Weights of a small GPT-style language model, trained from scratch on English Wikipedia: vocabulary 1024.
Each number is 500 + 50 x the weight over the matrix's rms, rounded and kept within 0 to 999. Layers, rows and columns count from 0. Numbers have three digits each.

# layer 2 attention query, 384x256, rms 0.0871, rows 15-63,78-127, columns 0-63
520532520461521533465473480530511470516466473573565501501472516530520485483480514504417451471452593497465521469535519476507503498494489538423503497481514426425481555486422496521509532509535565
486484602541588456504541531496450564473483551494518486407488511569427492546438441495523533559518461568465549458542464494480559474541499477499441574471527504529503532475507553506490523544461484
520488524459521523604490475450563476520514484522564482498577465489477574494536442406439487533486596525502560520429513483559491603479499544474516495497527457453449454560500553524508559549502466
532496509518551491472521509442518455595507493551533513551520473532481576517516454482462419550471576514521505449531492482533454544502574570423541428548543507450450526532427397596463533468519478
443586502501366599542488564523512347514468538476444473525580555502457478495532473499521499575551504494463419527516493461438407576487630514447440576497577498436538496516418478552433473448562535
513523550515490557515532475403527522482526503585506526501517490534499608505534580444478500459465545529525503494524476525648502544515553573441558503530501458372445494484424424519507572455478498
555583473493508551461561551513568444445541526487530503505480527512501473491492660545462482484467485451463418527527523491421451489501572500469537538485573514433524552414446493431502448421505494
507431465454526544503502428521454466509520524500495582509540555530524506544505567499524516493520468435452559544530540492595431491493403502490533423493502467448522475468481460502409503492477581
520511486488455519615514520409501518555455570516474533507493532447515507458496424501433457514529526488472494519497454496618492559546521529521482508513489517459508452519441525552495515476462552
501562453447560484413481476575477484524484559456454473499492504407542477504546508378485492492509463429504564557407526464472465480497524485548464468465440439593521456492562471468504470478456494
488530490508479390515569484475507525472509441502462452434584426383501489532467539533607546447470414530566539476459462517515524520527509443493459473494388528517565412515668536453552482464593457
525490455441439542536486493383505528466539462528515520519520578567491482470535448395447491529628560502475503478614518540577436518527500550453636462510475479438521520538425479489420610543440494
543534556451465474526585492468517443566586547483457555526519583438488544415504542533526535450482526528462457544564512463467512580506600554515487486425526618462484453561518440550488469415472483
515549443443465485466521530463527468512556512489487502522530436516520488498500630448473510566529554423439467438495479550419485510512508593439552454512549457402497469523467503504417499446531545
453542427544536492479472505519425508391501528485407401474542446481512451559458598492572525435472398497443580514502498521409528463458517468495467537520496459596585422454599553484485396506547517
434522538479465476582459526452520552430487547458425437477504413520442447524569460513497491459526465431458560532475483499597527459410465537453532477505529418444556466492497504453457501513450481
541586504508534545511472527410474520469460498598543516519494514534518558491479523506423426530486490453509427484427439496557497494526502600530607499499600520448499556442373537538435504511546495
377548488504464618569606494417532381409453447513503503432556413514540632464494559516497507519498507578517499591573608516543542518564563448434537532598483559576476554438459431470539481474511390
462565467467475535522511464437541538500496516544556464458476525572549536568478511508537498602561524485479492492541472523498498462510478532468493527527554490443529545476417449575448506467524519
518478515470591491556473403491514463513524468480550550588519559477517523427511441488585534427478351539488543574420430476499438566470486486453486610467521495510527507495456494568504532488484619
576418556510535526470479484503511495546569484504479512576427444512469549426511515483549557567488486423402519482408415437455470546552535473442498494414456481488476442487583462484620507545460623
589505478546508407497411454541538487430529426498494537601426491394577480505521516445585523527490533503495518480499482449465507506487573501535459622469500537550502482452478484564516486448434558
528561597555492577493505471596504502484429498542512511536500524483589519504485419533459510491444439400516575574476549469416488522601441521466504585469526487486493503518540523478496472543488592
560522567513374525470591559525550534399470456560531524485538518493512529432454548510558557490482484445608536459561496614505427533586508502404496459560473550485518533491486631478481585572611456
478513471535516535479506516494514493545485507442432566551456496552481423578498576553587486526468489482511434529517499493440476469489534583465414486546504496470596483487443445432446444435478432
425536455572554462467551591510443485508567613459485516530557465468520444546500464425414372519520526443556420509540416460563582503476480566609567409516450463477453470555503561512457448522429494
471416515516503473524461470452463497454542574457503560524513577413478633513607634539550516498470536454507526574458556529376518441552547412424436454466350477545452540524604321523509546599461527
536497545521482550490529511420477497411540430517487404467551541519582577497402460543515531477516540485392598485477412495516508482546445407435461499498481611504496438447497544517538522564535489
531460497455528533458381455499452536505441471440553513496477444452555544406528456534471504483463505472502466465495502418457531480497503413489512487441485497564436517572526481509489485524516520
453478491484538432536515497444457494462480561522472441420526433563422554473496503482509406531579447478398465443583419478439582400498577443488517476619521518545555443533453490484561399616490480
516549508470537497513528565463499523481571622554575547475575529568438479485429520556481581539415564501557499467524394619505464522527505494475453519514501564522540619475444602475500614563544503
530530528533509531584470448456406523496506451543466532439535491488504418509504548552494367500492430507539458528446453507468529517431456516559511483543540533566534537393487562581467504480480462
434510487507553532522513499457444552540557536544587538419528558482538441506443417410457557451507451562531507514523517484617496479458431474503533569499386434544541502589536479616562518491440501
509433391531488448465497529542492496597414440513531568494477458462438427559554524497485447619485501529588411442418575427505535487461453557550539493500614517493486480463476416511410532442463429
513514574562491479533578535585545492506462579539509530492458526461492535596450502447514517474486597523476513480496485580461521429564461469475476587521438500506568495421508439482441528531524430
456563524511473500456571532452482494482532556500455447513478519545442348586567544526503500506499475453496451537623507540483494517501539541506522507568506509462599443501422521434476510522458509
496567547471604461467522582554600557599541574538534455500454405513510553506575470529471449473594548449517535533503361477480454429424455532463535440506445577546562524454499461575593499470476472
506457540514452524421552484460516457515540490463469471546497508460552552436555493466520536521471546386450574589583529494497494482531433498437529458508404501468441450595555472472525507593434538
480461491572557544491377492523525388433428510456475516546442484467505509412598544534434480487452475345443444579472492488389545473399523442416503542532510421620520519543516450428521529546501562
566559603498496490534535453437512442470502512527515385493560446481514511522486539486426440468578480515496554486473446493572401496474564490512472475535525465467464416479529558488521516554476503
495495490542462470502517570495551471506407609630556539539512509464516481499366441545441525450548554526535503481479499509566545499535503455342490447497548499532437548498430568518466491538434440
525529519500556561427492569600534458511478473464477489517376502463493410578527495464439473469471475467430464547408447509464473480471467475487469514444523467559562501491517486431548524497486555
635508472523488527534506598378437499502485481518537440446478482548488471516476472446443408465522508487533534471458514388645387448576512569464532477489481480421469491576451585510509471506400540
535431559460449531644425417474442448421517414486469450390597438422526654538491474460461485544557617479474655544539541458574499501537575420453528529552514491573396508443455486498506488550462356
397472471392509482566523441450391517597493490485411485513524461471435476503508481476531466585525518566486468475519513489695540573402491464494493450476507464439482468458396469564496488475384466
501473456436548503451559480476468597504450564531522415408458449420506501446535479470409356514505442604593428480572587469576469390540460511474510491500464504600465574460480500506507505509444541
534359432489503474514485487480476493474410528547467455491491475569535562478536515512573499474556500430539493513504442445609535510459479512429485465469429506441503453490531554494395494586413439
554560497518479543455534518529522445580527503532470479532405511390467391570485344465470485534546548510494446458558525398487548544539534531553431390562441527556411501581482516563652605513474503
463467463588454427554440550454440425522558435466424551572509460447469498503506453492492432494488527550424459499454523513439462497426480578531516498541534434499598501545536494555530454505439462
469476458530459488568453511480542453545543457483565478476532491550432436498498501506494490501481473494483496505512565484505565467487451549435530554509495463429473547499462454497394497470492549
552596506478543584501471542397485502541476443617538535536508481537465541562477523529446417533459547443515498462479545459593520470538509565486498506534565524436486537490407505555461550471520425
512529433460540519523516432560511471492585497396622498499498556442507383459488544494531489492473417530448499546534492459540493500459550474537485553534372519488494474532509520485519461536474531
463488476392431497607571527546521489427520516568535566397477519502468532543534468537550494517498500470587488461458458503587473548517520484561548492564560501489473482455444524478539522525472519
440546497502495567494514453486550544492457462567483567481488467509547594523554434518481489589427535504465511449492523424532459538495479467520442425454470490468510510453456507508538529557493552
526510429583499495432520447620490561503477556497569415475423426557523509550465561471455507443484418561495488578586485418404485495429538448586485553541529555504575507481542462566503488564583502
540525499467452508506582460479517496487534513503515473487529457528462576512496501465503553510540509633494428485562548433577569480467572475516532433507558493504536493473479461537506474493578521
563515485499491560513489528463495424568470493545516467488453487590479439546511517506392483502456527487495451485448513511512519496450497521440580554561521526452481543446439412529467561483509479
476484504492530441464482540560394503528510494546525538534540426498563489524526476531547433499530537409594518478488505565532488593560441467438555435494475495541464523544457479518524429477397502
519488535502583519481484532534449594504477579400473460442536527484575524457540499457548643487601384575510530521611576453462507474531469485525509416519523551542541464554522423506629457547582571
505427543480503485432483580469476487414497525478440443485595406443421548493495478473495563501456541532537484456541440459494546492612466480480522481488514497561453495562533507509503488548428480
508430528492590485551510475500520561536573507464427537508560490500495530455481502525514490513477494597499559475497465539487537391527501535534491453533459485497524516487597539426473472504535503
509512517484519487458510449560570512505535491505526432482532456549508490504531526530514512593511447515524461538588565522447512452532549419504453402477498461615488509475449559510502434550490510
521426534628546506491559439508529506536479567544576540555504483517547545498485538518451479501522470576465458470535438500573487435511553552535538477531505523523538514501417517535486519434523506
470579478457471599473501590442550457486471483538526559472545488512529471556579485435434432550546577515516520528481504491560495528556518465372562509538491494460409515472459469541519563463428490
549472524459558529452543514514485563516585577450478467444476548492481462494473524523546559489474507496494507500524439525397466484514448499489495452476402508475592490482567488452553426482548463
441482505519444438542490532571524578473484520459536481464493458517509512538572555431497549427553480544455525473525505472544517462494513521521596521448590436485550516390508455492502527495509547
469586579492515518454528516484503516503504513594492489443542461452511577509534480472421397571548532474532525523516518510503493547468497558475553452534496520485486558531414462531538505503483472
565452513536504468449547432481643510475580371514530453460559540500406502469494484523499521432513498565524413506585479528538488483555521527481545548560482636514517541486465502458483414502536477
534508511442460579450569506416483462515508557607495493544432477550500466539423508570513501518500518523588459498580510545581463509506553525573470510503494522570473473493437508503532591515443469
409473532542531373494460510404491552489479541570494501533493432513483475584509488469568572452502497526391523544488511487442498532429495439453518432504492470586457544517509392503572486475468498
445508507519466486547575454458424414499470482499488477568448508534475548423519539514543548500411474539527528534549535489575552465501512445358432491534497458502479438512623522476447500496504450
545539406579571478452578574425449478474485555478537354507570552580414478517456500485528526432426550474520427525505432497407489494473443480480478481439518479524524516502561588430510468506490418
476497375520432450488496564479441430602400518463525520419465467504451437596562522498577505543500427433496481492411581458551518553533424483512511528534506399444529491475481398546422518488479500
458421504511544543482448546498503516426546532529397459388485601590429498550459462397488448527426515446559506511470484540463468457432488628434493422519502424539444515502454517448549577500484427
470489450554486556491440568525470501475534532521545550412470586569513365570392571492510463423464496527512469504497437586430407501471514546503536498405499529494610572450464540503549542439561508
586375451565467491450499538505476507488441577490511496472484564460538491527508565491442485499547474506509409448543424400447432527505471543517517475501423586450547493544533525476551422482475628
520477487518429400477462449452439476481536484456521557534559467429511393466536460548490486481535413567541499487497460470517536506440377514560524513512449565451445457502563443497477526477468526
453590481514561494539498512512488473524509464410540493581468646513469415394538446526513580484568423531451464553496585527463590534362559489535412465578525472553558470468523449484588510569588503
528598452586478437520358522456482478380573412523498434529528418384469464484536438531467460529464509492563527481435487434528539594530511461432439560574527531520345436449603455484435440622473441
595479575419581472553530500574477517530438472421476540393480467530508587531597472489531510571543489457379518516569525467405418455542487465541564425488501526473549522507510531542526515557470531
450457498495517571497458545563531568552488564490501534475504571508435479483470605466511475525509538465543480512522532566395352485473496552539567475566392553475440476462465473481583562491558566
521469469440564482499428506477455481483453437508537386405507516571531541406473568542496592437592462497484445546562606602507508444488461523456524483466519511597594529556457513514477480503483528
528503552485531489485488571441495518466507448551464455527532410537499482399500478481451558525567463402477493507605498512475460560599457530538456579547555387391488489464469629530481459566480505
498484547467415522465484524483551392491498451600423546443561471472622575552506446486416469547505550463535525427498513522475463575578457473524464527463532519566506579539462629506483496482438490
422448469445485522459513490473589440474553485455603496499547475516623475511543462565471419544436500437538439460555508570491500583436446486518514459497469540563517493535527491387462484512468420
663480469483532595441530689478501514497482515508450536452501487579498504497425549425399529494501568452525429534597503581417441450654494577506594448543530492404610552582319499522543524538572530
611414507400547476458416489563543431410428453489484515434557474483503483473656487522568556426374432529443548487555544492474533494542441542481483482475501490519549507479420470504448435474448477
508496619561499479539502492414458500497526474492461571590555540481512525512485536511562582479492529484536452444579433455565609440576508423448532505540525489551543539471503451555443482477414532
528514462440550477634452527560393537503544530493492552451491474491444491515504523542504461450494531381499578536432527507502515413481442493516527498419569561414461503495458470508544432512494431
499432477424541528583349445536439488582499436505529508487536499512491444386572580494521537497448395552499517515497454511575512409405442542457465497592491380457619451509487450504493442492474421
408631472535533554399478425441467559427494461478504495475542558473567413480458445548564559512443483476530511448320462439575526474432467531552375454554541536447493512474516467524638563453515541
523536487474515553498540531485494493489529583512515530496483421462499551554541484542425519430456477493528497516404563492531497500495485496508454542465532528473487484511572509540467444449529417
528505477526499560469409580482554452501567475523489414504550434489408552478495437507497544578506568487545488485505471486471483540567477509443500538551465493515448518441519492490612506606450550
376399526476591434516536511517549522457508509560568442520627516607484473543525580551603448554393435593460477465568492513612469599474439410463451549552540507518440511532511527541551460614529413
550476511446581589485526512520433475500476469516531430484456620484544561468457524519473614487530446540543571555511545582439459435502560555489583539575495503547469502619480548472652608474514565
436525518417534457509404534533466477573499470486414459488418477575480426526496513451509632436526411479477480501444565453499491568431506524506462525420573481520476427501524436568536496520516594
488415508533451507585473609491459546594523488573450587516493468445463579555616462411477447459453596530595547457402488566557497595519424549485549554554479541434483451537529596487511535420473444
434475485424440567439464513475560455380513496472491511444509454515423523472448452458490492476453520560597519512597442574401445517552478550495554497457550523523481536505462518423516543549504525
491425545526459508476563490509537531440498445549453480663619542482588518515554463594493472526533546531480555488531555342540431559500524434445459515452477494532531492505515580513484428469488542
# layer 2 attention key, 192x256, rms 0.0808, rows 14-63, columns 0-63
531543462482566515436458577549498479502426511521498531481449553464522515491506564487506491395532479509455466535535526538407498422493482462466563543473562514472552460456495492486529497587557493
489477487414506521485616585427492459555447505504497492531510550538511496581460587460489502521564575446482425503512588476488426502505513543452633493500492526441543588495335441523497420466482576
446590460485502461494446505623430419482455531438444479476495493439496355535512551548544525469494504489461525525536564502295476410568452437538449445430456488540532489530566452454485458522505499
498577513536575513544527552407519538512467534536471436510592432455459625552596458428548544514582497453538553425440521502513563563602464523572484448463500456528411464514516453518592483465564473
564460546462556544448538513495578543428552480580581515495539481613550501506470504476389493609448524465582467470598510548526511545557574686552539558487463599430480546511366467531483548487522466
441455539486458474584531432453604489466543518523496494466547510547391619491437479501446450532379513535501506565614487554537485488489455534547448432519570478487506536516489524487453636515503456
480539546538557463553486529420631457419550415611619508437528527598591518578528569510457392563391553467452429393445461479605449486499554570569523553568565475431441565525320461531480566492538473
503518483603563623531425475501522453457529532520561452468476517594549523552416560515511408513440518503473399505542575464573472475401568594452461608543645467414544581438350528485470606514598463
476464509543463457475503569520431517548416579512429455593549470479464420497489483455490538525523489497514563482464551517444472553452514568419550500493475516522466422540584447591404490510542565
443562538573494467500566525498560568434523509531554608415494535523453467604508439572448529518434526562486553512510437514498489572532503435507427562497540476522510472503557514461489485529490426
564451540560531475528452453516420545533491417422434535501489533452470538492465427486515452446518483579549579511490540521472467463575466452434451549438425509500509511509663547493525419456476492
502431447480477517432486532540441565484428491533438499507490507435557502486548567409576543436539463496423503480367453487463538522508438397512495467499412457554494479528577476530438492532429549
476533508508540450514535495446528523455480538496462519444532551497403468578445507520512497485485537465485475464434495450507488512510558488547433452462513560515476545540442534528513515519485483
528490550501548528455481498471578507448475485552611494437524529602494538584450547633417464546467494433540397450555514527539546449475421562472427502489498493533525640476390557550392572491495502
515484515519495535514503487416460522475532573462505497529522520559426472493470554569421400494491554479549439497540536507474482550477487633483479555512516531366500519448417512521475505502518531
484409479486458381406512504523452467549486477418449572537533389466584471446455451436536560390468496528474563451397511494400558534533419367460465456429482437556566417496699550459521435535443509
462610494504535563411496500477534476482579417566535443414496524540553540544524482470515493499499548455451418519495487484534524518472610538501566515516555495474467431488409458519513579474560489
487490519486531517494469447435521490449572534506547548562488529603557526533466527635431370624431536580484444457593503518510489471474486617557516522444597623480440532448308500547443533535488501
487535498464563557487381575507623450477487467561512497481464437540537539540570507530504427597511472445412460485482478532511489516435708581530455455503448540459516538544386437504484604500581520
461513557550445455501520550468469543504497511512554545522471570538558480544441487500375423528446481469564461415589500521471446459522486534497524537461539461474484496506427525515489524508495518
417519517519459481497486465494475526452482547457523589530492451472469484457478439540496525496517486507467526435485569490486578496468426420450435583507500439511549408511660533557506419624398446
468438455457560472483507485543428558466490469439534452422485523429574488485595488399589423458608448446477566532390465464514411541503518474451507565487442482538442498491584525508572461490520476
531466465596482486493556546492461549499463481423543525399415506445574559463519465480445530517560497549481546488558534517495542426556462559459508450480465567472533470497517514515578439580488486
581581519474492454586521513454459495530439486479499526488544513420477520483617433458376509465619491467570554529518486536514461514464480484466508538535553540513499540549565521511534481500476451
532500481491376564470463416535512501479573498536597554500535450529578457487455615555446532523516499506507446483521464455604601463426551484493526479487603547468513510495456434460419509517519478
426567499469508488327498488530514448495504519586547446491558457542513438515451466512504503478454458486585458552658466598477531469516591581425426538551538469415577575482505506468560531506524473
521610518451515553446573513442530520560513459477523515547508466547469542553499486534541527520484468512545485530477580538468466469519405534563512462468486507481521502579486539543544539426471434
564491552475577492532480464493444498551488466586460516479532581509557490468526500500536446496483509473416494497543485564499543507474510559457446537529486495546502554471547474491468485516533489
538465498544495474574437489549593505486497525489598513460619500504556535502483512511509468459447479529505448402527428488580516482451551476522484455531542465557564536487514570508517465534460500
516469488490508465547389490470419542529538429443409520645431523475501494464499551454602483490538559442495468600428573460451531502473456525508511526504514544473501414451599523502516527514449525
436498538519578472462563415501527473451502506529478439430500487490466533585453594503499477469480528477545494487518434453561431505517487497498458470522412496518437515513505473484557505505538537
490553488536546595469445544478599534495454558615536497484522497566469470529477515606462501518514448535527428466638502545485535524483577476512490516408598560535544498479387468460436585465560468
466494461490476512454517463475514446517411543497543507448551483491465519514537433534581531510523482552492474509536487391459528479520548438446460533440527426475403545639484551511506476528504489
560486473482548536501531534524571499535458565499481546583532471506470543473440426526409476523470545513491545497433558492424464567485462423490502373454444506496411528508489401572465509464475559
498455496492513497538529500439427526595527507475478465610509484482518495336483477512508468500449449528554564582487543465500446497595462508450492492534466577476455534534543483534563436468514507
571516487468504524507516458540447544513376529517392525503454496535460481531559517518446512520515479541519578537520528505510581476600546496511555461590516517474492471535456471402519514457557463
465552523550525578458508567423606454505483473506479510443483529588502468636461530549402426516382527516490416438521526523465378568493431503492515463504476522484511577526426512482465602444499538
517513516520516516518456493530507517438519482554448524409444536486557486484609511561627535463568570611475453466519458515549590557483541572471468518488466503453407541492512537485520468567518490
534474508529506503550489545484512545534445441526496500523541509479471489526502532450484526502589511432495508503393461499541418554482502495520554495491398486496520450539529487522544563488454520
535540558433537512487464463446449489509547464506467463506478449436481467486474494426557560451544539520538519577495530529532531522479540540473462490484453505463451507469509468422503467563526473
500498444473498491483559464486560486465508493492544536452488475528560588568482499458601462562449463481562519461474457451458530514516383448535546446420512380487440565497505487498511453595543477
562524544452387538500512455485532541514580490518473524495518483448473526458422535503523492463341472520486528517528462556434587489507492486589480464447538517514654488460417538446535543553511499
423494466568506464471468597543459509545534451432521535448479486456468444514551447445572495494559491529485525577449570491511422500493453541482499458527439479479459549439446515481579426498469474
422510485570558491539550580500475476455412555425487545484522435568500520475475444566431495458550495480534590486520529452478487522549476476517582530462472507479585569478512496562514474429464487
475547474492473494482465487532546511457494430548486465508501478539483520548502497520567463534492508439536432446571569442530579460460504538534503524512434503516478511482538553486584571536546481
391551488532450485540462469552534497530485549478492450503534567534512519520436520570479512524469508443494538486526458524523403449508425505484519517448564449476512519441492565520488481475497461
514534482504486442512542523524506508486518414468401496529471527432469477488498485538490482458506551563548487540499470580487527506443472465524489549577463502486476493519461481509593370467459434
544525496538462532569503469488485383509485510587404400591436513509571586443492540512437488541496532450576469525462525472537449460434515497485551463542557455480496451455485563523594499504440523
508435474575537458472482546482413470600414539539493577517526478501558557394482495532597537486584487525461470532545438529455519464599370550459490497478499572511504517482487541527532535491479487
470532493503559505478584509546540518627440563428529467551570434492468443456519479487543591498584471559433535510479540482454488505479571515479488515458464545445527532472526476445663466460531451
# layer 2 attention value, 192x256, rms 0.0731, rows 0-21, columns 0-63
528556423522447542583553525506504381529507406498578503416629475459519537537422505509432497512456570480544494575445524584508495372531445504528483488503497542570479616579445589396547450462476445
468533534456590501489467513563606433536603502403464499428562558516559487430495477527482450489479504631568534453492546432467524483456494505482447569363513550417393536505499507478540426522433520
526521535445392502515413498499511435585477527444501515566628447442484452512529477497472530442540486514552581470496447514518500533508453594523508336504440449476473458587520433599470593423451553
450481503534518558512394531555510451499562527440464524468483534509496471482498494478506490462533510582532525499495521439537464510406502522529501413437561506494455434450488588418448494450488477
545419476533503512468535494494404540533531477481492582600493441511454481434542495416472504457564582497506446506491483430521478416512506562458435514528509516526458537469453501487469417558428513
530455539406441440479445465491461559443507528497571486489547520507585517478512462549440526481566522392426534453515610484612396466575489521531506600508552500508444534543513546467559484645525529
464567476501508450457505550462563593505478484416409410509484514513548521552567497409454555451494408540515461566496458491496406574470446561599462479463508586523554540483453438590535462444498535
511544481539508480557474487566509486471492482543471442390530531428525511548448446489487534532511469486489549589509540563503488531469535516629541504439485440514499479566469486431566506468462482
461493423552488421503413505509431473522392572507459503478533505541464451549472533471513543474535539484465576476444530571531573505513433455558536469531582517483451509475507537479374589413470410
523479534472566482497530516568543479453518500437495489543451512489460512443545559499371372488499503457497480517540469499419517484437550561432518582545429457551534567504537496603504471535518546
441581452562545540590599585471533587485534460532479436497664439496489498488432476532479535529441530547522537548515509525562415521497536567563506440581452490509546505440489636474549438528558480
499553476541541451502553508547503470540486546445458419512440504591509580565500515539530516521484487615437501395526490403523487616497510532573555548496539531463548529517498337572481530461552591
492507503475523522458501413532400422506505455495559418453531497568574507546497514426553490503411496484471540468450497522488460502376438461506596426358552532514480456442541592476559584515487478
490526517502542492517569571528439486521604552531550461479516477487423506430524429455539459491500493496494495549478486552500489450492576506473453503466571480528521495492502522486525557504513519
504568537522536455453533485430474484472551524480496481505556563519580519533529525531488495447482468457452553480508582543468527537476544448533447559554524458497482533545501471559502586481374561
540528501419495415478489564508469443463486555448529401483568538545523457487531535500480463458456498523537523625569488497510510415414479499455531540632505473402458548536515538515470510589553522
466485468486513506533490551499532411461527541526381426371573404490455481552469505468485502478478478533431488605507438523455455529635484454513528438440506489450430535411475426463534450435497514
488480551460527562525559557567569471388406512559460467507554396486485503501509495450487496473518513488528541507564530552525492528575497489423534545563511514480400554414482563532454525555518461
516417524538527425526510418396431484489499536517562406605427494481521457490553622506469461550602534519467487487531449332473437451464546457529410564541500552490540540542511361531520417507549628
473477476500490475458466471529511479469549522522483560504483551472466535526484459473526643512539448544472407482446385456533515565476583501486461495512571541562564514465527518467567478420519524
497460517463511475418604430474525516573485595528468537548382443488517497494512531506494550532502454578478469429458522503464522569597548425439482495463446617543449473372528415557477466509589439
518449494473502472472507465535470539523513526444521482550391457540492511388506449504537489484440434554567473578480475482473424543433531503497474551561499466499488495526462567535601440382498539
# layer 2 attention output (transposed), 384x256, rms 0.0989, rows 0-21,64-84, columns 0-63
505530396409418538410581550511536470568441482457590479421422633459470597553429455533514526485516507643473473515606451533585415626530496550479528489435469504421468531487461473546456525494462468
445484521590579549506493518579559566509562524525518551516466477570561435535494558497546503432433408388514430541597502605511545533500453434486546517560547499434516446496414545532499552511630572
487506513461513500554467469504540513467598389477521471603564438611486512425530498512581530533496527429497532498560527533468483464443591478428492512525571555643529610451451468538480420471574510
614491496576554522518552528504520619540523456495533520552493352529549414534556558591486509487594452431504447430494479618412535469417449559456524488562461588476467488487487376507441519534470530
600512509547487474452559515517557487516535460473571464498429482540435408504598552515463432476539552500479484428480459502526469470460580485489495435522565461403440486385506381471373487548511501
625467502483535506486635635539523452515537550471541445599508450507417479515459395538538471524446484557538479500528460515409547576465606498534445356495488474491460495498461561416553461517440446
479477552578586501563522432570488565444491580500504519536488467559569418448562503590581393410512383442590492517549476494488557490423493443493460479581512514532517425546503492507451609494545507
430464488470473473577503551482473488573509539424515538501418593479499517499486468503562599454472460529468432491527415477566502550590438509525516494450482498542526574465533511582489530532475586
481467500434432497497622457508544454594513404526527562533464552494426461454558606483453591511586566517534450491529557432497491430482448450477513519461528508651662489492513521496475477469380457
526518480454339550435394552556509522450456593513480463413574430558486479586497487473489509436467543527482520517334511525472550460485492417500410495532639463425488487576482536501483460558522496
549498433480489428430512522505464437545484576408504519442576488487505472581472594588479475472522471513441461481518472489385595505529491603519478521486518576447463524347494376545406515574531498
451434564578542439592509419466523549400593438532458536564522480494462399425547510519626463515517485460449519559556546520393548413624460428447468462544481530540474494500505479543569498434559517
461501471565506554510497521498488501575431400516555513542489509395453484496483438505391527535550505556473512510467476507523462496500459595474538496572423504530555506514524414468524510490470516
526486481518408354484488515486531551492507466495530457545428418542447503490573460562518500473517599590544604510483474506421523551515497610473506462446501563470488509502336438463531417533472440
442448474556579478519443524492559532501524486492506465603521466532486522482444422511527470538446493448478407436512464514445501557434524560448510468459384561549495476509455617415470471493581451
437491525527447514449429549565585439523458519500474469502477550461393495569508446434483523465457519486429448497498391508561527522586442411427513530564503482604515526443443554534498506559476571
572549451444428486562526541492465597511577544474485538554449530490484490447604477552521562527500466545570511505519435470506509554529450561402434509511570591450588505452432383589553479525508498
490540458521396561528433547464511538425458499463547486463457555458450495471459575523549497465521507507502454500562413433533439484570484558513434480523491491409539488502467519583541513548564485
412523506510484510553444476571475447373448478515467495500570453505514457529513396495541402422436511506520587507421513503460518425481492476531494515509556448509404446537552536520577510507517490
513573556505555454474567469455534522489466624521527477344451476442633502480497468534550492470543488636474531478607450357549333542448556578524494490503393479450408496567538488484581555511445443
559567549538554476499478518552460600532480514571491435353439485511550491565558463534536518461495571452508556478448546496520488480444488436546559417506518449402458440589524521402529399484545460
466489509505514508478461535500550468482446505441564445495438531497634542488437459525489484487487446490563471502579522536562503547537535498569487519519459527396467468628426565536462565504532564
495496503520471458431441448490516502413466419544510438488499479576490560543478428452507513507495506483401514445511466468533453471417462508476512478522490493568510473476484493446511492513461455
556459435516457441493522517447520511509487591534505518562476524510558487501439562544523504479584490488559437475499453461433519515482497480512477474577566456423421601498529474465438549500544516
490466422506473572481515512471555470482538534490482529521490440466473448459533528528474474480526502607532436482462505499453529601561465472468458496495525498453486560496458515546401509464551526
525447490527452506542510436397462511515450568468566509498542483482514448536559550494495490472551494499525403468499458546480457533574507501467517559526476479501509572505557426553403487482546516
485500529501457478471479423467603481464498535390575502466528470447433417455502406549414494523437415630477498506433542582493481476498448457494435506509469491529533528536520539480478513498509517
477462549536579505463414502493530459465517480526449443451414460465487444498495546532558428473560392487479519515574483482463534647515393536489520428494422470509578535495428559496447612512536531
569494472505499449515416491532498440555461547468460483494481439443488523531507459546523486500546510477509568545526534471429583556561468565455418508508470466431550419558521561399494571500498539
589506536453516492462479510496528487427518482599497509487493487519477496474558499479521536510482493438481483530470480444515505588463458503453437451577472424587438416464510485467457502509446451
493439538539524589529560430475487502484494476542485544539486568482532555424482444515480530407383468487444467500472532538581461462436570493543534532493489575523537427516479516544529522625493573
507486524468521444487521492560511480501482488469478443476477414579504515522551430539463487501586451593571471520527512544484506520478438378525512517481581517503525542545437587509575492456471489
502474515508515449482494499419456518424517574404537457530459577539545556476506544482434532512464475486512469512551444485501534458583523456546536476452458493562500485517491461515526492495508563
563561475419510520598538520506480560499512568487549512499519584416505421484457566539527550450447553546627495555484504530482457456551556551411418560434383493375492511530504521497424512535538521
511502514491505562503426520561534488528505457581519538505514575492508507518507516475466557404504559460491473520506476485579423480495582540494517481542543457551503583537455516576518490539587509
493417506440522558498500356461496511511429510545555461541504511556436488563597556476457401493554424482535532419508526489489499503513425405493480528573442468573429567454510513545464518502549474
505502486490538482511456482487452502476415532472404500481426478471543478568484547517410464570553567527570525551549587505482494518567475523477513552533455561497493574502444559499457519458505471
521462485510557498469532536548546506461493476522390518444483468466492599509528481484521538499513496428513536531566532456514582522512419569514457390429508496592534440490442566541545482498451530
648445461445398557429511435453538519447521516590566488560542459520592529469531464527535550553500525462565484478569540450553455486423526508511397560494403427500451433517440517456504511417433547
502477510581528458521443488558550494438527457419480493572408511461472474418508431495445526454558452425513510508560499455418512495486533533478496486499541557466582438509560495581523439504479531
514521528464493505537431562555502526564504537510411459418509517473485550473443490440475509450497468447524536529437520524529556478493405512491462489492528522542625478566406576464475528582445541
516516529441495486541438511455464438509492455510495484442561495490464508530465505532492460544511544431460566555513529498511482460498485517473497490538456450500531408510603477435549486494472501
466528466516514448540521559543438426458509504503514479485535571557543473493486457454507521503534520565484585566474504598447418445472534486460472539433585465462531477517557515399548512595477441